config.yaml
n_layer: 13
d_mlp: 1280
vocab_size: 32000
beta1: 0.95
Each number is 50 + 12 x the weight over its row's rms, rounded and kept within 0 to 99. Layers, rows and columns count from 0. The size before them is the row's rms in percent of the matrix's.

# down: layer 6 MLP down (transposed), 1280x320, rms 0.094, rows 368-449, columns 160-199
# up: layer 6 MLP up, 1280x320, rms 0.101, rows 369-449, columns 160-199
down368 096:54 51 43 61 65 57 46 34 30 45 35 57 59 23 41 41 73 47 48 63 53 52 60 45 22 52 42 79 28 51 34 35 47 48 47 42 39 36 45 56
up369 098:72 57 56 60 38 62 47 60 67 29 24 60 75 61 45 61 54 49 34 44 41 27 64 55 38 54 28 39 57 41 62 44 31 45 63 33 57 68 62 45
down369 082:47 43 45 63 56 39 27 65 63 61 57 63 29 30 41 47 52 49 71 41 71 81 49 53 43 48 66 44 64 68 55 51 35 54 53 54 27 58 35 53
up370 107:49 64 52 46 38 51 29 39 59 45 68 61 44 67 43 51 51 56 57 70 37 37 37 65 56 49 27 40 66 72 65 29 59 52 63 45 28 42 61 56
down370 114:49 35 50 50 43 75 38 55 29 57 46 74 56 50 37 35 54 70 52 30 79 73 61 57 67 36 57 59 53 53 31 65 56 51 68 41 65 48 47 46
up371 102:41 56 37 50 81 73 32 61 29 63 67 60 69 71 64 60 42 55 33 38 54 57 38 47 50 49 42 62 70 43 51 54 52 48 48 79 57 44 45 61
down371 108:58 39 57 44 62 70 51 49 47 41 51 45 58 41 74 21 51 43 43 67 51 42 57 27 53 46 25 34 34 45 55 34 44 68 65 44 53 62 58 40
up372 093:39 45 67 30 46 53 43 40 32 44 60 57 49 56 66 46 48 26 49 40 51 43 45 41 45 62 50 63 42 42 63 42 60 58 27 61 53 66 45 51
down372 099:48 51 40 58 34 58 56 53 68 50 65 50 68 42 49 36 41 50 64 43 58 44 67 44 57 41 45 60 49 74 56 37 51 67 48 46 49 62 53 53
up373 093:48 47 38 60 36 75 29 58 40 60 39 62 48 63 55 55 33 63 58 59 33 77 49 37 37 63 41 46 60 51 31 56 50 56 55 32 45 43 61 46
down373 099:43 60 49 70 27 37 55 31 49 28 48 70 38 46 55 54 63 59 56 65 40 46 42 54 55 40 25 48 51 47 61 47 35 65 52 47 67 44 46 63
up374 094:53 70 46 56 32 46 71 60 63 47 46 31 44 58 36 58 44 58 38 37 37 27 55 47 62 44 56 59 08 72 51 53 56 63 26 52 48 47 46 44
down374 081:36 37 08 50 27 34 48 37 28 55 52 68 75 26 66 48 54 39 46 54 53 33 42 74 52 63 48 54 63 50 62 58 57 57 40 55 73 61 36 42
up375 096:49 50 27 62 62 38 23 49 51 36 45 74 46 35 56 68 50 57 30 49 31 50 43 61 51 57 47 54 48 55 76 58 55 47 52 42 28 56 44 60
down375 095:40 59 54 62 45 47 52 76 88 48 45 55 63 43 41 54 69 66 50 60 59 50 47 47 38 52 57 44 26 61 59 70 67 53 64 15 60 26 63 50
up376 104:40 62 61 27 53 51 67 44 33 51 44 68 57 48 50 61 44 44 54 31 33 58 39 49 65 34 47 52 65 56 37 64 56 19 68 66 47 47 49 49
down376 119:59 53 58 37 44 45 55 49 71 54 31 41 61 56 64 45 64 46 30 50 41 51 59 44 63 45 52 56 49 66 57 30 50 64 42 55 64 48 72 25
up377 107:34 62 69 37 54 58 39 40 54 47 43 44 45 47 59 38 45 59 49 56 73 65 44 50 51 52 54 67 47 50 54 53 43 36 57 66 37 49 36 46
down377 100:36 54 58 70 44 60 34 55 55 40 45 30 47 84 45 30 44 65 46 48 60 53 32 44 53 58 45 36 55 32 37 36 44 45 65 51 48 61 46 54
up378 094:58 52 34 61 35 64 57 59 58 62 54 61 52 40 47 40 67 64 51 64 42 56 37 39 40 50 39 48 59 72 52 76 43 50 57 45 31 45 44 38
down378 091:44 45 61 49 44 26 30 49 71 52 57 52 54 73 70 44 48 65 64 46 42 47 60 42 30 53 59 42 61 52 52 50 46 53 36 40 42 64 25 36
up379 104:41 45 50 43 61 56 63 39 35 41 53 50 37 56 47 42 49 27 34 37 59 66 61 48 54 60 80 48 61 64 23 50 65 51 68 52 74 50 30 44
down379 099:42 45 48 62 38 39 43 41 54 61 52 61 51 71 32 52 51 30 43 42 61 27 49 59 45 47 63 33 55 49 65 64 25 56 45 66 67 60 59 65
up380 105:47 55 42 49 47 37 54 59 39 48 66 57 46 54 72 54 48 35 72 58 55 53 46 51 46 69 55 31 50 62 57 65 40 53 81 52 39 59 31 23
down380 107:32 50 34 68 45 67 55 33 61 66 66 51 50 50 37 49 75 61 48 33 29 54 61 45 51 51 27 50 82 37 28 33 57 69 30 58 56 49 56 41
up381 091:53 30 47 52 63 53 71 41 35 29 45 21 46 50 49 62 67 43 63 51 74 48 50 55 33 37 51 63 50 42 64 48 60 59 56 34 36 52 50 62
down381 093:36 75 62 56 40 58 48 69 60 41 68 40 33 44 51 69 41 34 38 54 25 49 39 73 34 40 46 30 49 68 36 61 69 44 32 57 48 50 67 78
up382 100:40 58 51 47 41 26 47 28 30 46 47 68 33 53 56 78 71 53 57 53 48 62 44 48 59 43 43 40 29 39 44 67 40 46 58 44 47 44 60 27
down382 108:50 47 61 42 69 41 22 47 59 64 43 45 44 37 46 68 59 41 56 44 67 41 34 59 38 68 38 48 42 48 52 63 36 38 57 26 42 56 40 42
up383 106:46 48 39 46 40 29 69 29 36 45 55 56 35 37 43 49 46 65 68 53 40 37 56 28 28 39 40 37 40 32 34 71 58 55 32 48 82 48 55 62
down383 117:56 53 50 64 46 47 67 40 60 48 55 57 38 62 42 48 38 46 26 55 61 41 57 39 37 46 52 45 27 34 47 67 36 40 52 73 72 33 61 34
up384 105:33 54 63 50 54 52 53 47 60 74 45 52 54 65 73 42 48 45 41 41 58 59 27 46 41 67 56 52 61 62 59 48 74 53 58 63 53 50 24 27
down384 115:51 47 61 60 38 47 64 49 56 39 33 29 29 74 43 31 61 49 60 55 60 45 68 53 53 34 61 57 37 41 53 45 42 43 68 50 49 63 63 53
up385 095:57 46 66 70 22 54 49 47 65 61 58 49 47 57 74 37 53 39 56 51 27 73 35 60 47 37 30 29 49 42 40 63 69 60 40 60 37 23 59 51
down385 091:54 42 50 41 52 38 27 44 37 69 54 55 60 47 51 55 48 22 60 58 52 41 50 51 48 47 58 67 64 41 43 44 57 66 55 39 46 67 60 63
up386 092:45 49 29 65 55 47 68 71 63 37 56 47 39 27 48 47 40 48 82 44 58 46 50 49 55 64 59 44 52 73 56 82 44 42 72 30 52 55 43 56
down386 090:55 54 53 55 68 46 29 40 59 26 62 42 51 62 60 50 61 34 49 47 52 49 41 72 55 54 59 30 61 71 52 38 40 46 46 61 62 50 63 50
up387 102:49 63 42 53 33 65 53 65 41 33 34 48 83 61 45 46 49 38 46 36 45 59 48 28 50 60 56 44 25 45 37 56 46 62 59 50 55 49 48 45
down387 103:57 63 61 23 43 33 44 57 37 80 41 58 59 71 34 45 10 51 43 54 50 19 44 54 43 45 55 48 24 44 53 50 52 64 49 71 53 64 40 43
up388 102:58 71 59 58 31 38 40 64 49 52 52 51 30 37 30 63 62 45 51 56 38 36 45 55 59 64 53 59 76 56 42 58 70 62 56 57 43 38 63 52
down388 099:61 62 45 40 71 55 34 55 42 47 28 37 49 40 39 53 47 44 43 51 52 53 20 60 70 41 55 53 57 33 63 39 54 85 67 41 42 54 49 25
up389 099:36 45 57 52 48 55 43 38 46 63 49 37 55 51 59 40 61 47 57 48 53 80 29 68 69 29 49 68 61 52 54 43 62 53 45 48 32 71 46 52
down389 109:33 55 61 35 47 37 72 62 47 49 66 54 55 60 65 40 63 32 51 78 49 61 41 53 53 49 42 53 73 57 33 51 58 45 48 51 46 52 61 63
up390 109:53 53 33 64 38 54 70 51 39 56 59 65 24 57 48 63 61 38 62 41 46 41 69 36 56 35 37 34 29 55 40 63 49 44 39 57 65 52 75 29
down390 108:38 72 53 61 53 44 38 41 41 50 56 28 57 54 55 46 59 44 60 50 42 37 24 76 44 56 54 60 42 43 38 63 44 36 38 41 43 62 73 32
up391 098:53 33 64 11 57 41 63 40 37 80 47 52 66 54 43 34 57 40 39 43 64 48 69 35 71 67 45 46 28 63 17 59 68 47 58 60 38 56 32 42
down391 066:40 29 40 68 45 25 46 49 49 42 49 49 63 66 53 45 37 50 50 61 51 45 62 67 68 50 47 53 75 33 48 43 54 50 36 39 72 56 48 36
up392 093:49 48 29 52 46 39 72 51 62 62 36 45 53 47 54 71 56 49 24 62 58 62 38 54 62 38 48 49 65 52 30 65 35 67 55 34 41 53 53 55
down392 094:30 34 44 53 50 45 59 29 52 55 51 57 47 57 62 44 65 53 52 68 68 76 72 62 49 68 60 54 52 46 32 42 41 53 45 63 57 43 50 48
up393 102:42 72 61 42 46 53 48 46 58 39 48 69 78 52 44 60 43 65 49 72 67 72 27 56 52 29 49 43 47 64 34 63 49 62 43 49 32 39 25 34
down393 102:44 28 32 66 54 35 59 51 58 55 33 39 42 50 66 42 49 42 48 39 51 43 68 51 26 66 56 44 51 49 66 56 23 56 27 54 72 45 69 49
up394 088:54 63 56 44 33 45 60 53 59 65 27 34 35 47 45 78 48 46 44 61 57 52 43 50 35 44 40 77 66 66 76 31 46 49 44 33 35 40 49 55
down394 082:45 48 55 50 51 69 51 53 32 78 38 55 62 41 46 53 59 45 51 58 60 43 37 34 44 47 70 68 38 35 66 60 58 46 39 43 49 53 65 54
up395 103:63 44 56 64 35 69 56 65 41 40 33 32 40 54 48 43 66 33 51 50 58 42 44 55 53 39 52 73 53 63 55 40 60 28 39 55 40 77 34 24
down395 112:58 66 52 41 42 43 67 31 73 55 73 62 32 60 35 66 51 61 41 46 42 29 73 44 25 48 61 40 63 29 43 52 47 51 35 39 36 48 57 39
up396 095:72 45 37 58 42 54 38 46 45 55 34 33 46 48 40 39 36 34 54 54 56 64 59 43 53 36 57 49 58 45 57 57 40 59 30 51 52 17 52 46
down396 094:48 37 63 65 62 69 32 43 74 46 63 47 33 69 35 61 44 72 52 34 50 76 52 47 46 36 45 53 47 55 44 45 48 61 51 52 50 52 13 51
up397 095:52 52 40 49 35 44 76 36 39 44 65 31 49 59 37 41 65 57 49 62 63 30 42 54 61 62 72 55 50 44 49 28 45 51 45 56 46 45 56 49
down397 088:38 50 31 36 48 50 39 54 80 68 52 55 50 50 63 48 59 37 35 70 47 42 41 67 47 34 36 50 49 52 35 56 45 46 43 60 38 51 55 50
up398 102:35 69 57 66 48 56 55 53 48 52 45 52 48 46 32 39 58 45 63 66 69 38 55 57 48 40 73 35 71 49 33 68 44 45 67 58 53 37 36 33
down398 095:48 59 60 54 49 49 37 51 56 54 38 58 60 34 53 51 30 44 44 37 51 53 32 47 42 51 59 50 60 49 44 50 45 37 47 62 56 47 43 64
up399 101:42 67 37 45 60 60 35 52 32 48 50 48 42 39 41 71 62 40 40 42 58 59 23 51 40 61 62 47 44 65 37 59 58 48 43 57 45 45 63 58
down399 074:77 66 36 58 35 62 68 68 37 55 44 54 42 45 31 62 44 82 63 56 45 66 56 64 51 54 49 57 52 40 38 47 58 42 22 41 65 43 50 54
up400 099:54 43 58 67 19 55 75 61 59 66 38 69 68 68 50 43 50 40 24 37 34 48 34 50 38 58 76 50 42 59 40 44 42 56 40 47 45 51 51 47
down400 101:51 59 53 38 49 54 38 41 57 39 59 50 59 40 32 67 54 54 45 64 40 69 38 46 58 47 54 51 59 43 49 69 52 40 47 83 60 48 43 55
up401 108:41 62 39 49 59 47 45 68 54 55 55 49 64 36 42 28 41 60 39 62 35 52 59 60 44 53 67 44 60 53 63 30 26 69 50 44 36 65 51 54
down401 113:36 54 46 58 37 38 61 68 39 58 61 49 58 65 58 55 57 57 68 54 35 57 49 70 53 68 54 43 47 39 56 47 57 45 41 52 55 56 51 46
up402 113:60 51 42 31 58 37 54 41 50 44 49 50 37 53 49 40 56 45 58 57 24 52 60 45 59 51 54 55 57 46 48 60 48 42 70 56 42 43 35 44
down402 098:49 47 24 47 56 37 28 44 48 58 68 38 48 57 53 59 54 33 53 47 51 43 53 61 58 40 36 45 50 35 48 50 61 56 46 41 34 50 43 53
up403 089:40 52 62 53 48 42 59 30 58 41 58 56 43 41 73 76 45 33 60 50 55 41 40 31 46 32 39 32 50 65 37 60 42 51 75 51 51 29 48 50
down403 088:53 59 66 35 53 50 67 64 44 39 57 57 42 33 59 47 54 74 53 26 68 44 58 43 44 45 53 70 53 60 52 45 66 69 28 46 42 49 55 75
up404 097:40 70 51 43 22 58 55 47 73 49 26 51 52 38 65 75 35 68 39 59 67 50 63 44 57 70 42 60 49 56 35 63 21 50 62 47 38 64 58 35
down404 095:68 56 28 38 42 56 38 42 50 68 43 19 53 52 63 45 66 54 62 41 58 54 58 55 64 58 36 48 68 43 48 58 44 44 40 37 75 29 61 72
up405 101:58 41 45 54 39 45 48 50 46 40 28 54 31 58 42 53 57 67 66 63 65 48 40 55 53 50 51 42 76 49 56 49 48 52 70 60 45 48 30 66
down405 108:58 61 41 54 48 38 59 53 57 63 64 32 57 69 62 53 49 46 31 41 50 25 42 48 46 61 43 27 36 51 42 30 36 41 60 26 58 51 49 34
up406 097:62 75 47 48 44 54 39 55 31 61 51 54 39 63 48 44 71 51 38 43 55 68 57 62 46 57 69 46 45 52 48 54 41 43 51 58 34 52 69 48
down406 074:24 54 56 70 48 53 41 55 61 58 48 66 58 49 59 39 54 53 53 60 52 65 67 52 53 36 44 46 55 41 65 52 49 63 44 40 56 67 38 56
up407 094:61 40 60 48 55 49 43 46 41 46 50 46 41 36 49 47 45 46 49 42 49 70 43 85 47 54 45 58 51 83 49 37 52 35 30 59 55 48 41 49
down407 099:58 35 47 39 45 32 52 45 53 42 61 64 40 55 62 57 46 51 53 49 38 58 37 44 68 51 53 55 55 36 51 59 45 63 72 56 25 31 56 51
up408 089:57 57 32 52 43 47 51 50 56 45 71 38 55 56 49 34 46 68 39 57 36 52 43 33 55 52 75 51 53 42 49 62 63 32 44 48 61 56 53 64
down408 113:49 57 56 51 58 42 64 54 54 56 59 54 44 41 47 42 49 45 52 26 61 45 69 34 37 57 46 51 55 60 52 48 39 59 73 60 16 57 35 57
up409 108:62 56 43 42 46 51 70 46 49 43 40 62 49 50 42 61 52 77 56 49 46 53 42 40 43 44 31 78 43 52 38 36 39 61 57 47 50 64 70 56
down409 096:44 53 64 53 36 36 41 50 38 54 42 56 52 47 48 53 45 36 42 68 53 35 58 56 61 29 34 41 67 36 46 67 50 41 52 35 53 70 36 49
up410 091:64 54 59 68 50 48 60 57 39 46 45 57 56 51 41 68 82 42 27 34 58 58 44 51 32 51 74 53 28 55 42 18 40 49 46 20 49 43 64 43
down410 100:51 50 54 46 49 37 48 44 61 39 44 58 61 40 47 37 32 45 48 67 51 50 54 40 48 69 42 55 52 36 60 56 49 67 62 54 57 29 43 41
up411 090:33 62 62 74 63 57 52 57 39 45 52 76 55 74 46 63 34 28 66 36 64 56 59 34 54 47 54 39 47 52 42 45 50 67 46 37 33 62 59 45
down411 095:38 17 26 33 29 22 47 54 33 45 62 58 57 58 39 55 38 60 49 63 50 47 56 56 30 41 52 63 70 42 68 50 44 43 50 40 60 65 71 69
up412 113:71 20 73 52 47 26 46 42 50 19 37 55 41 36 48 80 41 46 50 73 29 61 80 66 41 48 50 58 39 52 65 60 54 42 54 47 49 50 29 74
down412 114:50 51 31 30 37 58 61 58 57 65 62 37 59 53 67 68 57 34 68 51 68 44 55 51 50 65 42 60 54 45 41 83 39 65 56 62 58 45 63 52
up413 103:51 48 74 47 46 46 51 35 52 71 66 59 56 38 40 51 34 62 47 50 19 62 27 62 34 40 39 44 52 62 49 44 52 60 28 65 51 42 59 58
down413 106:59 56 25 46 46 46 41 54 73 55 27 62 57 55 53 46 40 37 61 53 58 28 50 64 42 50 57 58 70 62 48 57 53 27 39 54 42 63 58 37
up414 102:23 55 27 63 41 58 44 29 58 23 44 60 75 53 25 55 59 53 69 35 43 33 50 48 59 50 63 52 59 58 37 36 51 58 60 73 44 45 60 55
down414 101:61 51 46 38 61 41 39 34 37 44 53 79 63 39 54 45 33 23 63 45 62 63 32 23 73 38 40 52 60 29 63 55 38 53 60 48 52 49 67 58
up415 102:52 66 41 61 55 41 43 53 51 40 52 53 37 34 60 29 48 67 35 64 47 33 30 24 37 60 42 66 45 49 43 35 54 66 42 39 50 62 53 62
down415 102:49 56 46 67 61 43 48 37 34 44 39 58 73 54 49 41 48 42 45 28 64 63 59 86 83 47 45 51 41 33 50 52 59 55 31 65 44 62 50 42
up416 098:66 47 59 54 40 52 57 56 24 59 68 40 68 51 31 47 42 32 60 60 48 41 59 32 46 56 45 49 43 59 67 60 34 64 63 46 43 28 40 49
down416 105:42 56 34 32 29 48 46 40 62 55 57 74 64 69 52 55 53 46 42 66 27 56 56 55 59 55 58 29 29 29 53 64 56 68 56 49 62 48 54 60
up417 096:51 43 35 79 43 50 53 34 53 72 78 51 48 30 59 37 40 59 65 47 33 62 41 64 50 51 48 51 34 55 43 51 61 56 60 46 49 48 46 55
down417 101:69 53 49 27 75 45 23 54 46 74 43 45 51 58 44 47 52 64 50 54 62 50 61 57 51 34 51 46 45 35 56 33 41 55 34 52 45 41 46 51
up418 092:56 60 50 50 51 52 48 37 73 59 51 54 55 70 56 58 54 51 49 84 39 60 52 43 19 61 46 25 64 52 51 60 42 63 65 52 55 55 50 44
down418 093:45 44 63 32 60 54 39 37 57 42 16 50 62 50 46 65 53 57 46 49 24 55 30 47 60 53 57 40 60 38 60 38 59 70 37 63 63 46 48 62
up419 100:55 75 61 18 49 41 40 62 41 52 62 63 48 35 29 32 49 62 70 41 36 57 31 50 69 65 76 66 59 71 41 46 48 53 43 38 40 67 64 61
down419 099:65 29 53 34 44 43 69 73 21 60 44 23 41 54 56 30 48 47 45 45 46 57 37 51 32 39 30 48 54 50 56 49 62 54 63 67 58 51 65 72
up420 108:29 64 90 55 50 57 48 37 46 66 39 50 54 44 62 85 62 57 34 58 48 35 32 73 50 76 53 35 50 59 43 49 67 45 63 46 34 40 43 22
down420 089:81 33 29 57 42 38 48 56 50 19 54 49 27 59 45 21 42 70 47 47 63 58 58 49 54 45 48 53 49 55 42 46 45 58 41 53 68 47 42 72
up421 097:57 61 58 34 59 30 57 46 54 44 36 26 70 73 25 41 48 53 66 51 49 40 43 82 67 74 43 38 55 66 29 84 67 60 33 47 42 43 34 44
down421 087:45 61 68 57 35 91 58 45 64 77 41 65 43 42 66 65 36 52 54 33 34 49 53 41 53 27 46 55 56 20 55 51 48 62 36 44 39 68 51 66
up422 100:62 58 52 61 66 38 30 30 16 49 47 51 50 44 39 37 48 55 59 47 43 40 66 29 42 45 57 63 43 68 48 75 55 53 71 68 45 47 54 48
down422 100:32 47 43 53 42 67 52 50 54 44 40 57 47 36 54 67 61 49 42 50 49 26 59 42 34 42 48 53 51 32 48 44 63 36 64 39 44 59 31 37
up423 101:80 50 43 61 60 77 36 53 50 44 39 53 53 62 12 57 59 44 36 63 39 46 54 49 40 78 52 43 42 60 45 56 53 33 49 55 36 50 54 53
down423 083:53 47 55 50 43 53 57 74 80 27 56 50 52 55 66 47 55 63 63 60 34 72 54 53 46 57 53 72 66 50 50 51 39 58 43 53 70 40 59 48
up424 094:43 78 41 47 39 46 41 51 63 44 46 52 60 34 66 59 39 55 53 54 50 42 53 58 47 31 69 57 44 59 80 60 55 38 58 41 40 36 55 38
down424 082:41 58 54 51 32 36 39 72 53 52 37 39 40 56 47 53 38 77 57 48 49 58 51 36 33 49 41 59 60 52 43 60 43 66 51 56 43 45 56 48
up425 096:49 67 74 47 34 37 69 69 62 60 42 38 77 32 45 36 74 70 39 50 53 61 29 33 58 45 44 77 39 40 53 33 33 36 65 52 48 51 57 43
down425 098:60 33 65 67 62 58 52 45 48 50 56 41 48 45 56 28 46 53 59 43 52 52 68 61 65 41 57 49 80 49 21 49 57 57 27 58 31 73 61 56
up426 103:43 60 51 40 37 65 46 57 45 35 75 39 75 65 58 61 50 29 59 35 53 66 44 28 38 80 32 49 72 34 54 47 75 49 55 59 47 58 30 62
down426 111:50 36 37 61 48 49 54 61 55 53 55 43 74 38 23 50 42 75 65 48 58 56 35 50 65 43 53 35 55 46 55 48 36 21 52 49 44 42 52 34
up427 098:52 52 54 44 63 28 49 49 32 48 70 47 63 64 50 37 49 55 57 45 50 46 38 57 60 57 24 57 51 73 42 57 49 27 31 31 64 27 44 50
down427 096:41 44 47 32 73 57 46 48 32 54 48 38 61 65 58 34 52 54 48 45 53 48 73 41 34 61 38 62 31 49 37 54 42 37 67 58 50 60 59 19
up428 102:63 51 44 32 49 55 52 45 58 51 87 36 41 70 27 59 55 45 43 54 37 36 39 35 41 71 64 66 60 41 25 68 47 24 71 60 41 63 68 76
down428 102:31 39 34 31 36 47 51 27 51 58 44 54 54 61 50 50 61 59 36 73 51 36 41 53 43 34 38 56 76 54 48 47 54 50 27 44 62 48 53 35
up429 104:65 50 59 72 45 50 28 34 44 49 60 42 29 59 41 42 35 36 52 56 47 50 49 56 30 39 42 48 45 59 67 43 65 40 74 44 42 33 52 67
down429 108:40 30 62 36 68 40 41 57 23 49 30 54 68 64 43 61 51 57 23 50 56 26 45 45 31 46 27 47 37 45 52 32 31 67 32 41 55 52 59 57
up430 115:54 43 64 45 54 63 80 44 39 59 65 33 43 37 53 57 42 62 72 41 42 43 53 50 53 48 29 56 23 49 27 46 42 33 58 58 64 60 50 59
down430 110:66 52 33 37 52 58 41 70 43 49 50 68 39 29 52 40 48 58 40 47 47 54 45 60 41 44 28 63 49 54 26 34 28 36 42 44 67 43 47 58
up431 127:60 63 48 41 51 43 40 54 47 58 61 56 51 48 57 71 51 65 42 65 22 71 35 58 36 49 60 60 48 54 47 54 46 57 32 28 52 72 51 35
down431 126:41 31 48 67 44 53 34 30 66 53 53 60 48 38 65 61 62 57 49 39 15 60 46 40 52 50 36 51 44 68 39 39 68 53 48 41 53 30 43 50
up432 108:48 44 58 77 56 55 39 39 46 56 42 78 49 40 51 36 49 65 26 56 46 45 37 34 32 41 45 65 56 63 66 43 57 65 58 52 53 50 84 55
down432 111:41 74 42 39 34 57 58 62 53 61 56 66 43 65 60 35 43 51 73 48 59 60 56 60 41 50 56 45 51 36 49 43 42 63 61 35 57 56 50 53
up433 089:39 74 44 33 53 35 71 38 71 42 32 47 38 65 46 57 57 53 33 39 45 33 48 43 40 52 43 61 27 53 53 54 48 41 37 36 43 23 36 68
down433 093:41 46 41 76 40 66 35 61 46 58 47 63 84 33 45 57 51 57 51 57 35 59 43 59 75 59 47 37 55 37 79 62 60 55 59 44 21 69 46 52
up434 097:43 55 43 50 58 61 37 55 58 27 49 48 34 51 25 66 81 67 72 47 36 44 48 60 59 51 55 47 42 57 54 47 52 69 45 54 62 77 60 74
down434 096:56 54 42 41 76 46 50 46 54 54 47 66 50 57 56 45 47 53 42 49 56 35 38 54 29 73 45 62 50 64 39 64 65 55 64 39 54 55 56 34
up435 106:71 52 54 56 41 45 16 49 29 51 38 55 57 64 62 40 51 73 54 58 69 54 48 62 42 33 46 75 52 62 29 75 59 58 29 35 57 40 45 50
down435 115:56 29 48 32 54 82 46 44 47 53 40 57 43 37 48 42 45 37 46 65 38 73 43 56 49 36 65 28 34 48 37 42 43 61 59 16 52 41 44 58
up436 087:66 31 44 70 32 69 59 42 34 29 41 46 42 65 45 42 60 62 41 50 68 41 48 49 45 60 58 32 33 51 51 53 40 49 74 66 37 48 53 30
down436 073:50 51 44 55 63 59 20 66 54 49 55 65 45 57 35 57 49 44 56 54 47 42 57 52 62 49 42 47 55 52 67 41 41 48 36 52 44 59 55 46
up437 101:48 43 43 49 39 45 73 55 57 54 59 70 47 68 36 46 59 18 46 50 64 60 35 35 58 51 74 49 33 21 50 49 36 44 50 48 58 52 85 76
down437 105:60 53 50 51 56 36 44 38 53 55 53 55 51 45 57 51 39 40 61 77 47 56 66 35 31 38 50 52 38 53 38 48 49 60 46 48 58 42 37 49
up438 108:29 53 50 40 66 45 35 40 57 54 52 42 52 43 63 86 43 53 52 29 54 61 30 49 25 51 50 44 70 77 37 31 47 64 48 70 58 58 55 37
down438 109:43 64 58 56 46 38 73 59 25 58 50 46 58 55 53 52 51 55 46 59 54 44 53 49 54 48 46 43 54 57 71 62 47 33 61 21 24 51 32 51
up439 105:44 74 55 54 50 48 53 51 42 61 32 50 57 58 41 48 57 38 60 41 45 61 50 52 40 61 24 45 39 42 28 52 40 32 64 49 54 51 62 53
down439 083:60 62 20 66 43 67 47 48 34 53 49 67 52 47 38 55 46 43 52 31 47 62 47 38 50 58 40 55 75 40 58 68 46 48 37 23 55 38 70 40
up440 098:63 46 68 32 40 52 62 45 66 67 43 32 19 47 42 55 46 44 34 33 43 34 47 40 50 59 66 36 33 72 71 34 36 56 47 63 46 60 55 30
down440 099:54 54 53 49 52 58 59 69 52 48 25 59 59 40 46 51 55 42 50 51 44 58 39 48 68 58 36 45 20 56 64 33 55 54 48 75 25 58 51 61
up441 086:48 48 49 17 45 27 42 54 27 32 46 59 31 43 54 37 68 59 64 61 53 30 21 60 58 60 40 61 53 46 33 43 49 49 53 56 35 49 40 61
down441 100:61 54 37 59 28 54 50 60 49 41 50 53 31 47 41 53 55 56 67 45 62 41 49 59 52 51 51 75 46 40 57 57 47 64 33 56 61 24 65 51
up442 095:45 56 65 16 45 39 59 50 58 62 43 46 55 41 15 70 45 64 66 32 26 56 50 49 48 66 39 37 48 66 33 67 51 42 55 51 51 59 25 57
down442 073:65 61 49 63 61 50 56 44 60 58 58 64 52 60 45 56 58 49 40 32 55 40 51 54 55 55 70 56 72 46 56 34 39 57 50 46 49 60 49 60
up443 101:42 63 61 39 29 50 39 38 79 51 50 38 40 63 67 59 66 66 67 55 61 67 23 58 45 62 40 47 45 59 61 49 49 67 33 59 47 62 48 48
down443 106:52 38 36 56 50 57 50 47 51 44 42 31 61 82 35 77 40 41 51 43 57 34 54 62 40 45 57 46 61 54 69 42 67 47 33 63 69 38 68 52
up444 091:65 40 64 71 38 58 57 69 48 56 38 65 60 56 63 53 39 19 64 53 57 52 48 80 55 59 47 59 58 56 31 17 62 63 42 57 59 48 54 52
down444 099:38 45 61 38 44 67 63 55 34 41 41 48 56 42 50 52 41 47 53 47 43 70 46 39 64 52 55 38 47 49 65 59 22 38 50 51 50 48 31 46
up445 099:52 50 49 81 34 62 25 59 60 50 45 28 36 60 42 43 42 56 59 47 30 41 29 52 38 30 51 64 50 34 34 48 72 55 50 41 54 34 44 45
down445 091:49 52 21 21 75 57 87 53 44 54 43 41 67 61 51 48 35 47 63 52 82 60 54 56 51 57 54 47 39 63 56 39 58 61 55 68 42 45 49 61
up446 096:38 52 21 56 33 41 39 50 27 56 33 53 46 44 48 66 58 70 62 49 58 58 48 49 53 49 47 47 37 47 52 49 35 55 74 80 35 57 52 55
down446 103:78 58 31 63 63 54 63 38 54 44 27 56 62 34 60 54 46 63 51 41 56 61 31 51 47 61 46 40 36 55 36 73 50 53 35 35 41 50 45 40
up447 114:63 56 49 31 42 47 43 64 19 70 69 60 48 47 40 50 66 48 52 38 36 61 35 58 68 45 39 51 38 58 42 60 50 50 57 56 50 73 49 33
down447 110:57 40 38 33 48 06 57 49 61 50 50 57 52 61 41 54 27 31 55 32 36 54 59 55 58 56 57 67 49 28 36 38 35 42 51 58 36 66 59 51
up448 108:54 49 60 39 25 48 58 39 26 51 71 39 28 56 43 60 44 57 50 51 57 69 38 49 46 44 41 49 23 56 62 66 84 42 67 54 59 34 33 49
down448 116:43 52 61 31 52 39 51 50 39 51 48 31 52 48 46 48 44 54 62 49 46 35 52 51 59 43 62 50 41 57 93 39 73 55 56 45 66 48 48 57
up449 092:34 50 64 65 48 59 40 43 64 48 76 69 52 38 46 54 49 08 41 57 71 76 39 60 50 51 61 54 24 60 35 47 54 46 63 61 38 52 27 63
down449 098:31 53 49 53 72 32 51 65 58 32 54 37 35 66 74 52 53 56 59 53 21 56 67 47 33 42 57 42 40 59 68 51 51 33 72 48 62 65 63 54